Each number is 500 + 40 x the weight over its row's rms, rounded and kept within 0 to 999. Layers, rows and columns count from 0. Numbers have three digits each. The size before them is the row's rms in percent of the matrix's.

# layer 9 attention output (transposed), 576x384, rms 0.16, rows 100-176, columns 288-335
091:517465551547504528465532473593524522464513574504520606504494448472482517497505534461444531474483502499502496474501498475534538469453543546475571
095:502524581533491492470531493412473436503566488490473488513466499517555526590575382544510493487464517465502575465528572569513532516537493496451485
092:443464509593513523486484474576531541550479493530527558527517487531502477504381569502563501493503412488523441545454462476529484523480578463551499
092:475606467543505467479474506518525476514473479486516356461489522482489461501389527502516527498498424466450486520504482471435467474483583511547469
093:560468560515532526498441499531525470488523563485505603467553475470473433488509490474485497462431545555450504479513565491534504463480505517536522
101:494493509554535498546481568473422474533466498555585537494558487504564520484498508523584491508502549531509531545504534476514479496527524515573458
090:503435544509518548543483517423466483552484547461551494400542475427450497435561491466566437471524540526553467567555485480518525541521514457550533
090:505470462469505522501510543459458410487507468499484605488524512541540544549574453504455450561463619525484533438466519541506491493499481494505499
082:444475486438467534409517573504511514449502499507480491534502534503455527517558521522402531519486462547544508485446485537501478588479469498486543
077:495510469537552472476412511451561435550479488453459502477488560545573457502484476483510545455410499469413514439566497464470503471474544431468544
092:543487541509537492552487499481490479436452505467499462479533457475555473468508446521507515533484535518453544477496560491487560514488460490464485
083:535574498491442545525512529566470471440488532482494478469481466470492513433503491483385498514555519499498478492495504398455461445548481535511524
078:539519414555507555586477528494388455553517527475550497452480488449499547490569525465461498509576457476517553551517461542443450508526470531510477
087:418516509548486471462510437512536525559543527452422493514409513548431512510511497499539476490497540385517468519545471500495538515550543484485491
088:524508553498604466440460516405473467504440579510569522492458583473534504529422498530575477477446540494443487449530510527513520499487511517428583
101:583459483440511544491482515502500520496423534476531482551436529483532507423527468530489477532509495517473508509499564478593546605513363510428498
088:489499480515520474492526511481481553619504462500529514557457546487524548600487532568510466513509432519520489526511444548526496544500478416535399
092:465499468420571516519472483439479466448479481482482454528504532518574495455469505519505489536530517549441534424486546508497549535508438447432517
078:537441461474462575560512560524475527453510462512468516509565479501460488450507520477442503442532435551540480578461516520498484524530427575543480
081:450497399531510488502521369507495520557524514473510440499428496510455467439494477519494496496594482474452505466562495505506559537461527499457484
094:525466481568530525498477509488503466477453544506584519486514519493472502469464587457550458501575531523467461482475458464552550498494540574563537
086:531501394462541393494479498454508534529465442488501456491490577543521487531461537500544485545487435529474473494516480500478529469453506498453494
083:448503495466430539520511567520514502429496502479436425469539442563447507455518458483431510451551521503514514544485555473486453506547455559574528
091:521539462517474494497520495456467488520537455478549518404458506504416507575556511470471430458548505466524504526478483539460480446530526529551495
092:457560566559449546514467508489462403458498527475492416541484466475539527484473375542461468467479541500420453489525523462506519469549436491528535
090:505532544499388580523576466494524519459527474500482425504520495516470539428517497509490523492533501475572528562489504444465468543556472534555533
089:499451510481515550478534519544492518485481494457505516529539532556549475534586537518466541495487473626544549555480489477434491561486499495461559
090:549549498494478532535442558481528451501477490503479424478548527538547520584432499509503503470444581525493525513553562523494463473532441485498515
080:454584580516545476478518568506469441520564497487455504475514473484544485502506486504464587439483501544477594525504526475489489543489451449441562
076:483594466505529538505528431493504498553463529561550549498514575530492554484442532553550547513462559508431474418442535489496516536479529512454493
081:514474537486549489518465510503533506462517508468484483436566536516533537466441483482549479472514418547454523471487486508555496519442532533492534
079:439492514486540443532470507509528494497520451505413516506482490469501435432581468486519498447458567503503489436468450533532521455500524470558463
081:456462503518500549550539528522470540484488459535459459489508425498475445439564516501516453485533546553504508482593434498519566487459480444489527
082:492537434505497507505502436453492478523451529483468411515413454530480539425492515495572509490459413467505425474509498460499360471522582479543472
091:541483522528533505490518519534518562495524467566469511499512524488515571511509514486460454472497429568446536476533469488550522516493483509503533
080:482534493494541487486458515545502487461532441439617548583583493549532532592566467504441568468478507562483568570445528478472546520564436509468511
079:487475481488533523520493489517459536495446510410429553468531460521460440465580579466478531562491486525496518513519514552486495525473507490452529
079:496528475476488523527438555529503555488479466493560483563521506552475429524541535436408485537564544517475486534538547496461454545508499482489455
083:510433523456480512454497498461514488517534559483491471456503541466497461553466491519448494608562517455529519561562552431510448494466524459520543
095:468508497492498463457529474525476530512412437449479539430526516512562522474517564504521540478463467414517506487471507521510453471540541506505496
074:525538619548509497458472526512516515511493467548505557517544495512520548515486465488506498448419513420460485551408499484485541488552466536507512
088:523555539439467580575530491542574548501509464505548574534574436448499567486513495468514453470488546522509534503530498489557496521523481489581541
092:507487464489502461441402495495518516471530503494470470483511447533525549483536528504479624526438509496554492500459404452516553480539426541516490
072:488536568591522531454474530536426500479452462523375540544461536472479482531578520468410508509438410447559513510442479540472496455487429493471518
079:496497594416519471505441507538536510463542553578398523486482434451490450483517453438466455471482554493501453518443550507477470474551534526575487
073:447502476539540509500439447421455420562525516494502453467413477476529520411454465550591561487512591501443464456485484480482462497447519493493493
082:519500523572486571508548509494539528539542480560498486552492465488454524459546482505539455413410569610439511549576599530493476534486474451498572
080:427482617515507504439528516497479502448496487500505497515514477556509449562530485483446477504393488512490578466469523493487478541522526424515492
080:547436506520465599458493526472491505473534482471482474553500483569497454626553470463370468522491454516515523486461529530480499483444439523493506
076:497474503470505482573465465483488527507551514499466480524489473489562560466470516498544486480457556458474403430448519514543495466459547514557467
084:489499496540561507496497463504522485559508424519504483556438514451516538492500471493570518433442505597542500489518548500467483496481496420537549
079:559530533493479532471541523556426493469462498507557523486496572543500471626491535516422536523532483502516548525466451511471541513511443523420462
088:476558489530449629477420451497515538546472432512540518505525529542507594513455526535504476492452507504411541486511461436548437473523488483522504
080:527561476495521486526575529543555512488506529496493497545482419487513530501534447479502479498431486588527458510526483405497550528534448439440597
086:469505483476495450479472475491496471533432500494517482458503571488509462515483543493459510569520511505546456515489519530466597479510481539450514
082:486510500555531485558555550533425431447487539463524531441515434540514426493517528505506502450491439499444529513470543520457489534495528556445437
083:463442607499471475451458477509477486531552487515512522486481591433513492542481472507484534507509488463471593574467555514525465509490501503552473
071:532521514524536481548562598517584517439549480483527492518509434476508482499527454477461459415441445555493486485471497456509552475540410464491523
079:469513574519489519416492560529473573504493470550556569505531565478535558593491465551437453482432409458499581567495545456516508542508463514510551
085:431455463563493505550513477533536502531519479514555531540455538411522523491496500541526511445561519512501489457534453499538610474500502488529465
091:511513561539555512514500542498513572462532479475468504540591420492461540445567496441469487518451527471496478551522536526514443471445511517555589
084:470503441492494512527522514454546398538494502472483419498414453481501516361529470517533532436510500521483453449545528546461534466521505501491508
082:524512547552449622446526420460518508513452493522511471526471549543488613505399537566589480464452527532489529466499470483505467499497441565509524
096:490505528538561456461502522485491473469482525570501512558492489494497480562490473537538532375525471494491569563497492553448450498497439482485513
091:449523503534539432432394502489463484535522541514435446463468506475502482540550546532477491506494555505480527511524416484479506519533476458470480
086:462475470535515430555546514545490473487545521504451559482521399409480443499542507511503536447607554491528511547507448514470539510491448520423457
084:501474508516499513471538474498564480430500580520462499511484469496491535523544504541481490455503500498483512442474524452497517482518484518508568
082:452511446497422492524539433475513495524488472448436523457471447487534526407477505487477495523495467378518531482515504443571472456507531472530479
076:585490457473427519492522487564503554486455495451495463502499517535483517487503487503554521547505486474506583508520484545463508533468484540402457
085:504533483499580486562532433515496513505497511463459503558472456435491511458549558505555504484510579559464455449513444529456507496517480477470505
072:480474480599556516592507510492493442590516492494471521536405431445458437387464481544578529405559538583475439530526430486471519490508529430504477
078:460501445491470491491519437476500461470532520468468453495542481562524534497508477536466498493514402536465548513542526464505449532497484511445451
077:472590495452562466542496478533531461477501595487515473570516434434548534506484497487460545462491582533488478539494487473490462524554478429510482
075:522551484542497540544525519496457501537525542475481494512516484527507431557551569516483470418527610579423515469523527526467519517477521428454528
084:511525538464499526525459520460486510500488521510534526497449513522457523476490471510564486487478581545418518482485499534515454504498438497550519
081:510549465503511507529461470497465477513502512465474474519472506504474525555514520458453545556508494497574466504451498492496450513496556534482519
080:535590519481534536477477481504526501512505557526589479503479523531450495519473480491472475563520586551476432449494456490503527526514529499502457
# layer 9 attention value, 576x384, rms 0.188, rows 101-177, columns 288-335
088:482523488456427487508514498487471453466525535467463509502463532439490436481467504527481472455478517479550522519471426523523493525548502533496495
086:475478509586548508502398560521451539489499499533481498570548463573568543552526513558487524476528479437483453520466422441494561435511548529483475
101:467539523542482494557494497450487501480502481593489539490542517521462551464499554578536535462500499472519459488425433444462475462454526490554479
091:444460535515463432529473591523476495479499522508538533501514618548503557511460487508517471492497483522517537512474478522460484502571523463531506
103:514483572516558489507489477544509465490503526523458557480553502468500562466488492522543497427480480530468514527464499493450563505410517537571483
102:533533514508493493461502474487518540510451559558506446606451493488510524496513445463437492512468547434445479496485523500475558616499436548547483
088:605497492458555549464529498584526471494465515531522502463573512454539523509483517472516473553522546560468548465515567537496480543498482522526486
075:476479519442496575481521416481521502490516490504466475464478477520503485443528514472536557561552521561536622509533625512499463513546443511450529
079:506587511512543467506542538459468524468503552469463514515491553506548413564471510503478480514520542504516381506475483461526496460587442437532456
087:544510480477478443522543584485497532555547569526500587532411486491447480459488488542492424478469496507495487503506418502507513518505514499624487
072:497475553574501501523462526507475485510475498482511543491460506551438568498572538492523499517500565524447463452518480490488470509456540435560520
069:515481499497553528461525442511540453516480453466551517457533448471501550472641478513514506535408522538483492453518528538533505554396492463464512
083:523507470519469445542486509471479439485510460540529469505521482527526509555507487520451477495504522448556434549469422499449459439525531611435526
077:551552529414480492543497463565446521494539529552476484505511555483546547441463463529482478497510529452565521515461494473514495521435525515527478
095:468565511495531513559596480503421525543532508481496488487480434484429533491542484493487489545500566544542460485440524550479484415433446491481513
090:462495548527513534495536416456503480477453489463459490497532492488505494488536522514490535441524467501560535552474507445559496528454499543458494
096:535536510390475530531559480510478574496522530530465536464550459498441523465520544503488443515528459503550510490498407520473453504456503449464448
067:400428511484536526460498463486571512513493519427517534439482547506486545468532496459527546468474485581449532466567619530456500521471482434458502
078:534520463540453500522564508517495502522439443455575494508512449480495540539549474458450504557504547510539413603475392501529471569406533520427510
089:496465535505491476519479546544481490501565494519547528532478469518549532451509458498553501506496539569486481493557558614468535483487459474521535
079:525576509534506593523541486499491488505522488514545445516552430514546410481446466546513509463553427490540443516518497460535514546456462540484499
071:478527515560486546523469517461496505528505471514479539492440443548423492507543551457559534447494509527483506447484448517402480477522460466479511
084:401490548464564529501460510456503453424494502605519497518537532479514508445501477510551463490498492512509545472502531460452432554491468481449448
085:476473540456488434536481515441514521498522533501419547498403550466443482487474482492587513515475602498470534517473412469444442473500564413515465
080:428528539493482543479427441458537497551516538451495566535355430533452508494524534471539514427534549491497514455544526482423483468474558467478457
084:525519553481551568491465494502450489497560516503527523523472431504495491477538540471481445456538462516547490469450513506513490477521439486538508
092:487523517462429415530566450471466520500540531522539499458501553509437541507470554505505541465513507513485503434503468511497504467481499485539468
080:496516524464496554551461468462493493495505516527462521546548482519521487543495494536602504558440569484503542510550431408531491496501538539459396
075:544519528513507523456424511447538487482453535463492460487507480478509438457644418525519475538553533530504457574508512538479459503525455461537463
083:501472440523607491459484539537506464482419585511569497488470513425422517525514514552452517504524605486528497548545488585537522549515464507538533
078:491492474500458528507526500485518475445466492550545458426507486461547516457406456535498479513506511503478558449549519505597486543548503531461526
079:525564472452431499493497493523420491483524481477469532548526526498609508513432485503471487441524479560484557492439538436486464574570505504481510
081:551506532556472516533485527445537554479502506493479463514520535488527497508442581497545429482495509469461451455549566582521535496424417441549495
088:488572488573447487466459485515480501481532584474519455522519449503473467502573436516509499468438511450517477533518522504512509435477440485488538
080:491473583500491489504507488508520498469457487567429523424497452504472514468568452456490548545542523444515520495466489433422428478451475512493485
078:536476505480553503539540530513500493501527486512484498492476554421522508551402527495434494462575570486477477544440530536521520487546531489562533
082:495453555473449463490578466559471519539578442513512505471427500482523477461472484463422460459437510497470440426440515541543454494546537424518515
079:483480494531557505494574530547529498486518442482496503516435502597496512495442551494513503488403429531445455509471465494484508566506540476521478
098:482471511510522527488517521514486506479529518465498472505519525503511464450489512513478534428593525463541534509504439553543525539486459483517531
082:482489504513463491534501480478442516517528503521481498490509511516463474471558468430508521504474458500548546471516464442471460469480521550437475
096:483451498473549503519510529468454427539510565469533500523466539496451556484456526490463481486561523450495509578532472545395506473425462477523498
096:498500541507466528490502493462511459444519470543490539453493502575479529469559499517517542486530425479478522515457532531503448549476530484473533
073:451468475493491509590500439494535547486552502499469465542520505453507502545425514520555483550473506495511540419517491494541509518489539495497480
083:476465455508518515576552499426498487508511427505551482514469509488519585513474515444468545476508472511459548472515479449505523507475523524398533
075:525522521515461515469497498464563498436470507527480523533539514546525461426549504553512464510490521562469474507521483496493516561516523511518464
076:512547551447448495481490508481423563551521558470516468602497489519518440536551471500548499489536552429499546544494432468424542416485472501526495
080:477495506488444463525473540474524524512538436526492446486575554481475537498546448456514463515565502507487551484412460508446536521437505469426522
080:452472523479506431528476534534504525479476456562458536531448530471531545527461527471462481524508464488513506443479510450484518518458591502536520
073:501493441545526511482480461485468463472471490471519505484472550545517532463563500529438506444459527528508472496498531634465533509458502472529491
083:504527473526483459466582496503486524472485550474461507537487456554497443466480530543542501563515528478522454536558448498472502490496436510499491
073:472485522511554479547448462481570502496514477484417501498496528471497530486500497508568477536521479412515474498473515450488453499533496531538489
086:541478445507526530476522487493500512459525582417529449602401477523462519467528496466505392429445553434520481498505496612476494527406461484541477
081:436536602513557482459541548436435478509444572428550480520537548557455509511533556614537529547512507509499519573546508552460481506424487470451498
087:512521440499533492528547494479421510504505482569475517452552510456454544486499523525476577534534511551525567508469524470458494509524510474478493
085:509412535444529495534484490490571540540466423547494523531582546445500526509498499424459455513567557470529578519477516447520526493521545503501521
084:520505508510468510487538512524516494483461524540507485494484499530478452486535429500598527549480542466493476504501418485467590478491512518481480
079:498470520450530422539484458474510484539478439572490535478501466504490567526478502483479469503518475404513570499520518459535482440422473529474519
080:501491504548507456512581463537490500487521574481506457502509483558448540511544490487539457528458522461568542481488472506454531388421521511393528
084:483515431493451451456472489557472467474500483548495545497540468572477505460445430528500434555464472531502503466514532442490516483531476557521496
085:468509581519502544527479504462443473533507550470478481532432555477527492529475545480480506461484496519484536490477456572414620482495505431549504
081:608464517481513468495518540479504555486487492501483557568550484539566466477412528513553478496477512571480475522582516447524490516511500536466501
082:542480459468545483506480521515491514490456612435494492564524543510412470514585462508560487508578544495533441563477526537397459490404460501527444
094:520546489495494515512589478493536470496472481490472498475554480483489463511488478512556561575540550487535541460539469425506518439498533640427479
092:489591514508440562521554479498572501424531488510527436479518512519468512421527523559588523513494518502498516493420512504539477535503498510461490
087:497516500445534556583514460479520458449476494551477513462506504513518502476419531575498569548560539490532562481453517435511550483567541560526502
088:480460493547531495545492571476528458520458519484486494420576514530492486540488493502454537538494471498474533526494574430466463465459540595449544
083:509427527531536563611491482437501446464513552561507491454529539501503514486403543518524507483527505544525521499439515564463525532450517477514535
076:426503565461495561486481537517493558507499604458493490493514535470467512569526504505567511486500497538551485538504489530457516483529456523569508
085:499541436500479507499485488439553472488456488522450496454537556467468526463459528612485506525561574456536496480447529556526524460462496483553507
072:532494399409473493483517474542528501463454505492528485477494480491510493509449540545475457542531581479485507436491546457590459496524501525485474
077:479427520458546579604573501459503508494447555539551515459536444549498534571435582469500511474481482475513522520519525489457519586451519495439526
083:462503509494537504496477508443522452483500442519537515531492472548508495512437510541527477525517494474461514533587470524491532509452465519530455
070:511551493481521512512471465537512496491486473482510490537488498468555464496527528569468527465533546415492510537429498443527486477533545541561520
084:528540530538434513439442458516595480520518476544483481527502463475499406472585420520537448458506466544442531501503464440540465468504494492484440
087:423522499548534441516491505463480495450499528470474511561452459466523487517490563495469484437497469493505499443535484516534573484538480409579457
081:499530471487484471478410533464518488469478486502512448511477488474467490470588510477443494490536457496474444488508526520505387531539470405532417
093:504450418497518476530502478546472468517495423514497527486454521475505612547453536484383505506520475476484525491433513523520502507508544479509554
# layer 9 attention query, 576x384, rms 0.14, rows 128-191, columns 288-335
086:507443427570466470540528581454469517476486499511504542565510507517509420426470519500583556529479492467534462571499469525510499512560491543565502
091:518520445633498574526489484444555503477529421460473481595456506487502452502457439466472502481527543546557476482518522522503512456491500592523437
092:458533546413512605450574469508547555536551502504527501485466555485510487519471555472435512536540547472511518491568541423442503436444554440523453
091:507470547463526489497516606538466525535566600522483442468590455495454437468489455494530513470499476446485536509458566498500478436504483569512498
095:549485492462499559463525432568475533546530505495495481465489552473496551526496566491495498491456467501432500440534542489479605548447485436470511
108:478473527516485490495488469406479516450600496601514517578496450458470458545509464491571522454581512514444497468471471522538563576527483503487490
093:499541502503524446520450571578477450508516523493497466423515530543552496491555459456486510489465468519529549560554509483556516468455467532464505
104:500495476439501497460484315537491553487493461491432485495469598494496462589491510551556437526490530466512496455508500530470535571458544431476472
114:474505573518427524573541580570525485492521610505503439475548486586487551505506482544504520451497508517506512478483519466516466518491443470526509
101:503522523468506403446454435482466496511534496504403525554492512514433532499449466525495478439494555496473553444545454469491546477468447506455450
118:428487494401567502465469417522457502493521461537485466484490549465554487517485499479451512510507512462546476529544468456495575525570540474484454
102:489517494518475568508507511501595477487489476499486469544457494506470502491556539508429441494547529475471452516436491531489516553609488491504552
106:582483484499513541522515550512549454496462459463509512495456430514413513458555496492466533529519479487478470548438548558519502511508499546490598
117:503560539532409527485534553559536517478523557442564465508542462551482544531501477520519466487412430524452548450454561517553460504467492499541472
102:465445472430483459470501456448433517521526543519474537513559591461487500488498457513474476513516495552508549490568450483429484505472479461459487
126:466508525426507420499482417512497473552465477503492491500473545463494476452514496510509513512574547486572456540549503529523506476582514515465429
105:494541411573450474460524493432465536479476575530491511483543533506475486506515475519550509494404512518553528441529487480476450531566616534462379
126:487465546410492442481518478503487506533498477478427507479493591446507499411517438468554497464581571500517459494560483536506480534509550504486436
108:491482487473458399464498533472397473490527510506424524497557528485488498427532454507411493485449466533514484514521506434458498485485464515486533
121:442509538448514466526499457455449546586488520404474425459467566527488481469540486492494531480533477512537489530587561527558469504482523544467395
136:524457487477465460520508431508564466509512562567512443530429486469492363522507525507525472504572533524505501571472479506490475521521520443526427
098:566494500491486443571469467508559461560480516501487477514436468515485532495518532483502474476582487526484466505508551508552533480526506484503546
115:559482404483567364497524504515488458502443488529479452480575511524524409508525518508507502427456549439477512529444595504484467519451466597527480
129:478425548447442477542495474487571491469589439556446565556510493504516485573483508503461441486534506511539513510567480503446513519449447412507584
102:498514505450520481530481516495492562500442609502486477522475522535487598500486528579553491479474467481473548466533529536453464471462506505534546
095:477522460470432518383524496486444522482524450552565575507534489537507459501543503533432492508435513499509463509494480499429504451498531511576520
119:475476498499460476591460460467503523452547448488483510521495524438538470459434444491474495495476517553495475468611391498509456496492484456506554
119:502503406484533532500517496525523475515507458438505492471505487537496496549483527511514467584509513490506531472519484482543456545416431486471440
101:479475609422591532599499485499502498508533480441441429493478532531440594500507466478493561489514449542546494495538480469516473539519537467453490
099:481564502504521530514536460504517505544484576464545485519477460497502543529431539449590541548619504523460504429500526504511477555578547471475459
105:440567546544389489450401534445489526448515556547534534507473542495517508516507537527490502502503440518485538506493434487474557427560501458507520
093:519520486566476475460544500555560437510531474486545522472550464509477477456470498458470404517568527475551472515538521484507517520504503469500474
102:486463508549556478472551508509519469519554459425458537472495544502496498428511546414515454496509540536508387628483499469556544508444439557530513
083:512490504487514526485477581530488477485523506510498510488518554511537484541453459450376502389469509455492591524509564406469531494514544512553584
095:534558513452489452468498471503542455490489457502469496516501517492546456558490484476474435493454532444592456550509462583516484481536554474479444
090:488569492583465495487473441478477495542502469466509468545524503510444468512492481509432446441476538534431487523465491483539518538559480494505461
105:566479456587497518456509521445526449541474511540543505485450536467508417532524559545474494497468508501499544521396490508546513492485451524502498
111:571424468406581452480506474482487469497473456527526504500480557507463564555503459528442514469461532488553544574488504509538509502451477552542494
107:546461498528492554513509514487514543481565536494520497512484530505492527391556572449494499455417509514507420459558517488492558474460482470550496
102:538487418517558459537532569456509475452529470466496507521552519583529513541474505496496508494414467474526545498543533512408502483488547537498536
112:494482531491430489513588501496479540527506572465504439501519535493425466507550503534450530505528419535482490495506483507553537472549528521471521
098:593466452475521534490494475545537502472499609524483455438514473513462475390518502491508520500572535532437529458433519465522470509486459416565469
109:458486543458483487469443579502450512505531414491524504543505523505529518537538490500473510458427532465485532542504496450564508542519495497500444
101:512504537400446515430460554524472500485431498504449488543506581491527484614457467548464478466482493482548548478476409498481469481531521541451488
086:482528575405440500532518462500508485552492565491423431456473548481459564467493465499564542506529481505438404557527463480507518470490488437440541
094:485493537477500540512433489488486561482504583522509441434441513544479489532546549507581584494489471525440513494524510499485506499469515455459397
103:548462475552531445586497483600544461496495532495463535501502463489501431464441546405575485548502633502516448497472516492526509482512511437571501
103:516491511457564510492558521427483487494496447448506521451505506496470537457540442499459526497506480523467484531521528494490506536493455633515490
106:488504478535553487464598557516501453556553472442466493550465512580498442454521513521502445567548592511507410559465591507491497525506496518486422
096:445469431570510494535501554529502558480512466539515562494548451508546525462488544490518507578513492500526493505522505516411478457497545523534533
110:462493416575546528550522449505544509552477514438518484394493493555501526500455539518567501533526506490406479510481555500473474486461540505478465
092:491492505416502440472517480581519509514453474476544464503526537461481490503481472553438505435505525493504532456522538484482454494510488472552476
096:448426562428577475513523536557439537559473531531423498506491535470544490511522503483539545491514556457520491463518509475469440465491602519494453
107:431557541527455433439531470546457474581517420508472524530492506493521495589520473512561503461552478472496446523530527467481460488512471515502517
084:512547480486509526549520523589549507525516562497455457437491463511513521412538532484644519552544546443495438441522535474485500461456552464469456
094:468562495556504536472538542483455526488434534494494524522509480520526563472491543550603568558492503492519509444518470498415478502529532561496392
103:468552574523459582450482585536552510551484508535552558435483489471509481458411466440543524497504483460590490511549473437549560450484513532521538
103:492433481568521494488473516506576459504601490476498509456542442497460464515507510432488438506558492535500478573525515472511529470436479466475602
110:478427516432498470525451449514458559467513546471484473516513489498472521435504446468480517457512506544466503459524472464520461513525482509482553
107:472561463566472535558472477417509543533530492560514516510525460488510498372485482486530428518448519504499462395529513536515488455506507441482533
108:528437565425492492459561507506560479514535478496484515509475517451487433556446476417447464536516478412559440556505473542540500411492526499456529
092:459526455560512509512545617480480511495481461511538553503526502451525507410463511456451508509431538532577521497544458509462505503555548535557459
108:569475508433535455475521488532488522509488495478480554492511491499513545475518480456538499493505476472536511462538542532504420504456561514456501
096:453556435615483540484517492431506519545516472510589492464510502461523454539510519573466534534446435495519567492438561447536498479507442583506507
# layer 9 attention key, 576x384, rms 0.142, rows 128-191, columns 288-335
094:446486513459484515486493534571441494512526517560430456635446527489519477514425506524433442406475518450576510523512498471489476459440477458477515
081:522473520503506503471453500459497470500514517496469467472527581555552457425532573510462534563430484502536550539401513499582481513504486503557518
092:515510598501512525436547509504484461450448429512492508493512510477496471469480433426477517486462488498570496548497472502528607483534532562451472
086:443473472556509474466509656532487510464557480532494565500562453482506487456476473556450469496498502533539527464443543494542503485531459488458594
096:465522440548488526477491482470480529461498497582515524480500391473493480566422477470477454510450454478463574515501509510445479445466432494467529
092:543514499450489538546458536506499539555500527559426490545506473487534494532497405512425523437440568557501519531515452545449427519512485457539448
084:474464436443444545537512450460550504453506597463496533470530436527490500482490539464443524464538513479516513433495486511454466394471487461458467
097:533583472518504523511473463545525488452499488530527509501513543441550451558462430478424484478445421531511500585483492546482540466470455484466481
101:579477485568454484495450582434491506443527526495493489545528471474430557483548535583513479504515552497478533480539471553443473482452481610531514
090:398515556523446554461522445532480543523511530505486531470543494538594512561448514486404486535539388490471500553587571529529508435495500469511452
109:528550507447499533496476481519512469518489427554480492404474585432538451524490445436510531512453467510544477549479560475560469519557529468466484
088:534420530447526492498472527476526523560545526519454446526515427535460554462578513528525506490543608451433451502525455455509419526495495539528507
103:581447485563600450524513512483530515484516502472465561521542460549460549511513506552545475457562563528402529454463456458476477532502490542583462
092:514476478491552513574525520504480514471504536428510532471572476470541509546471511474468509453553448454517573540527461539415490473441502578502558
133:514613473454476510416454483537549486467509449525577510424450514505567465520455474421543512555468470463550496511431575520555542503554494497482527
093:560507489502453535524490475469488494522473476517487495483476480532443534488552468522543493524468529534432452532471506516543420596540539480512417
122:459521489448497519514464493504538486563534447537537523413486532476582436548462449473470483499491490466550446582492558499477518507510495478461512
087:444484531507513499490476473493525562515462510437525512485491515522491476496555486469564470572529516488467420552492532484486523530500445493530458
127:508574505465505489504454499527581490483506513511528537417482459484524456489515450412526527503502490487544483468496593476525501508550494442465485
096:483490515547465534509498476443487449486441452474457493432517572467456552453562515530576524554564574578479416571520477452540492524493503466520511
111:526489571448572549440595542587447477453507544535430486546506469581464506566500540454484489503515522482506503511530461507482509461432482446486444
129:485475532513560480480542518496469501488491583519468504599492417562411475565460492488469534446555512498498514461477432501457537500435471490504511
111:493536598501505533472473527542527439572490596479511452507523513506476490477588451491576554478449543508527469444544516452529532506445448478491455
119:553500545438573539447541548577499517514536507510463501541485516569545553502536543474513512503550453524473507476482511474572443493533534446532433
088:493534438501561501536476494455497515501548466547488497566486498449516493487430501495464447482496586415527518477485414555483464450471529547502594
109:458525480439495481517478476487545464493465468477543525434477544440567519503490440514480516560525496461549558517511589446561514470570508435489477
103:424542538524507532412595502519480496395520458576483483484465494541496464487460548427535510568515442421420472582432464545471582513487466542506505
110:471479511510483495497549411501544557451519460419461525519507529535489495528541517535529462431499520506503533517561469504460591530477409507545473
091:566544515551522552516484507480464514484537467549463498539549443562459478497499503479471480491501480502498465541483426574496496506468533586533526
089:515492436533582475515473457436479543507518485517478460563499527471489514537476480518419422421544559452539499530495460536455462450476531569478525
121:543575460462472460550446505466494463515472487522502554455489496483544522526430501510422541565491482497518507600467540500589432502565539490444531
096:545461575499500565495512499515480541514483541453524575504484441515497495498554472527512594494537445599491493493489590402501513544506508469471467
104:542500498578484461554511496501491488463480559481524541442442447519501484471518553501450513515496426489550542467412513463452523509495531480507528
101:504576584498439520494469539529547445498508483526519474507452467489555535442509465488488581499471487567515466453495563428563474494547514441491481
095:431455591469468507546550554508467445510517496485483486572454563520521511548496498531542620504498513528498489441554465493519571522473491503513468
094:468491548541444539558483466498503436556466478496502465482454568525506543587583468485499504465477486593483408477534479418508535459518488473511412
096:527485558483514536458476496546496476480516546536534511497529467516486487511490489467433566518498487561567451506496575497485513521498526423437503
106:467509528480472537522532523532494473569526547500525443494557458493491518470558554472515521539415491476511470422555495514545525565507496470525542
106:564511403516492457507449517419497536480528471487516541460448544448451436417481505526479574431600522469474542455452496536498583482527449517468545
100:506516441545474536487547534568527575479516529517546526501487448508555514446530467458489549572477555518557453424536495505532483450539489488494519
109:584491486556462520540485532479483448510512512490523491507505507458439510483455470546514550507546520461460501557500508542496544497535488493409498
097:530444489449481537513468449522499468511491542496546554463506504460497574496543474493449501404463488606502470499505541409473540488502491413443427
108:508487519478494571514473517503477438550477450551449494471532518468552568475493426548521490514393554544497526572537538493569462486527503519523470
106:453509547439536490479473457540448486538436466529497445552502536494520557497487501511504489529513552480493485532551435463540538470575484457555415
111:471525454528507476543471432476451489524499530503464478508493483476489526549479565535518444489542525437430528471501368541496533473474499491519473
097:550524411549483517577506510392448508567511495528453541476610517451473527514474499590524459460502493521529519571475462548462456509416522526483522
118:488479486518585450471592528529458540501482470493503533519489477551470492509479485451480488525551498477541528460421440493388502465483503480502483
105:511539420511459515499465506490585542490563569482555494483507422488493469459531528539492435534516462446531546440528627524496509496446510571535577
109:565490534582545504471489519444468492449458555487490534459453495515534496483491461530498475471583524474519529515465580483436528505433443543535504
099:530468508507451481447530497539527546395513515471501505489482500525544461477463541479506563521452454489500536533439459552473452548518515485500552
109:506495527590552460509546445553471508504459515489506490466445475475516530532531493464474406514454438535585438495463480431448469432463429539527491
106:384488544435476576442546511542495424540532518505510480505514507481480584501534480533523534488452512497417454495512520465521538500559536457490467
107:465484455556477515496476546414480483505545561531442464562538447491495520466424491593526485525407505443535561514472522511445444477450564498547491
105:399519545549538541464478480508448502496462490522463514472461495503541519483438500478526469542512475434474416571482492546494476483529550501556491
104:492411449503555455567507495493467538462535487514495521557443489521459460467438546463506421454527533459465556465494458523442507518456486544509509
095:505474436518525438472460473456446509517423478505504488524487507482484473418418444553501432506576552456496541528501481569501505458488449549544504
113:519489494507519578501536473516458486529486466468456462513482517492484459518440531530458461481510498453498469518499469481490469495523561459495451
106:593505583537530562491508470528539521510539540498492580454493447532502494545536537463459513507483441588543464532457525417499424529485549457427491
100:466513397552399464526477521406483491523549479513544478476487441528506515512495527471440445530451411504503484458421447441492536478517557468493489
109:533506453511523463481443473526441536462487495551487540484423520470510444518515458464390504471527468503500478512432518453491511492497562560500512
101:506458631529521577504574529513454439503502528535473487524442455490562516519421558538514573520498511508544512476487474459535487512514551442456485
104:536526475436467524459518518532502516478501475510507425503506534462501501425487487507451559506521489475509523509490599491538510475525507499496502
117:519525546502516498481514520506464565448514553491550519517482471516483442556474491488504515474429530438526478474528486482415556565543407444498489
101:477456531524455529518474513560567473500489501545557473493458462515516455445493449512517527499436479564483475520518593506521473517514509478413507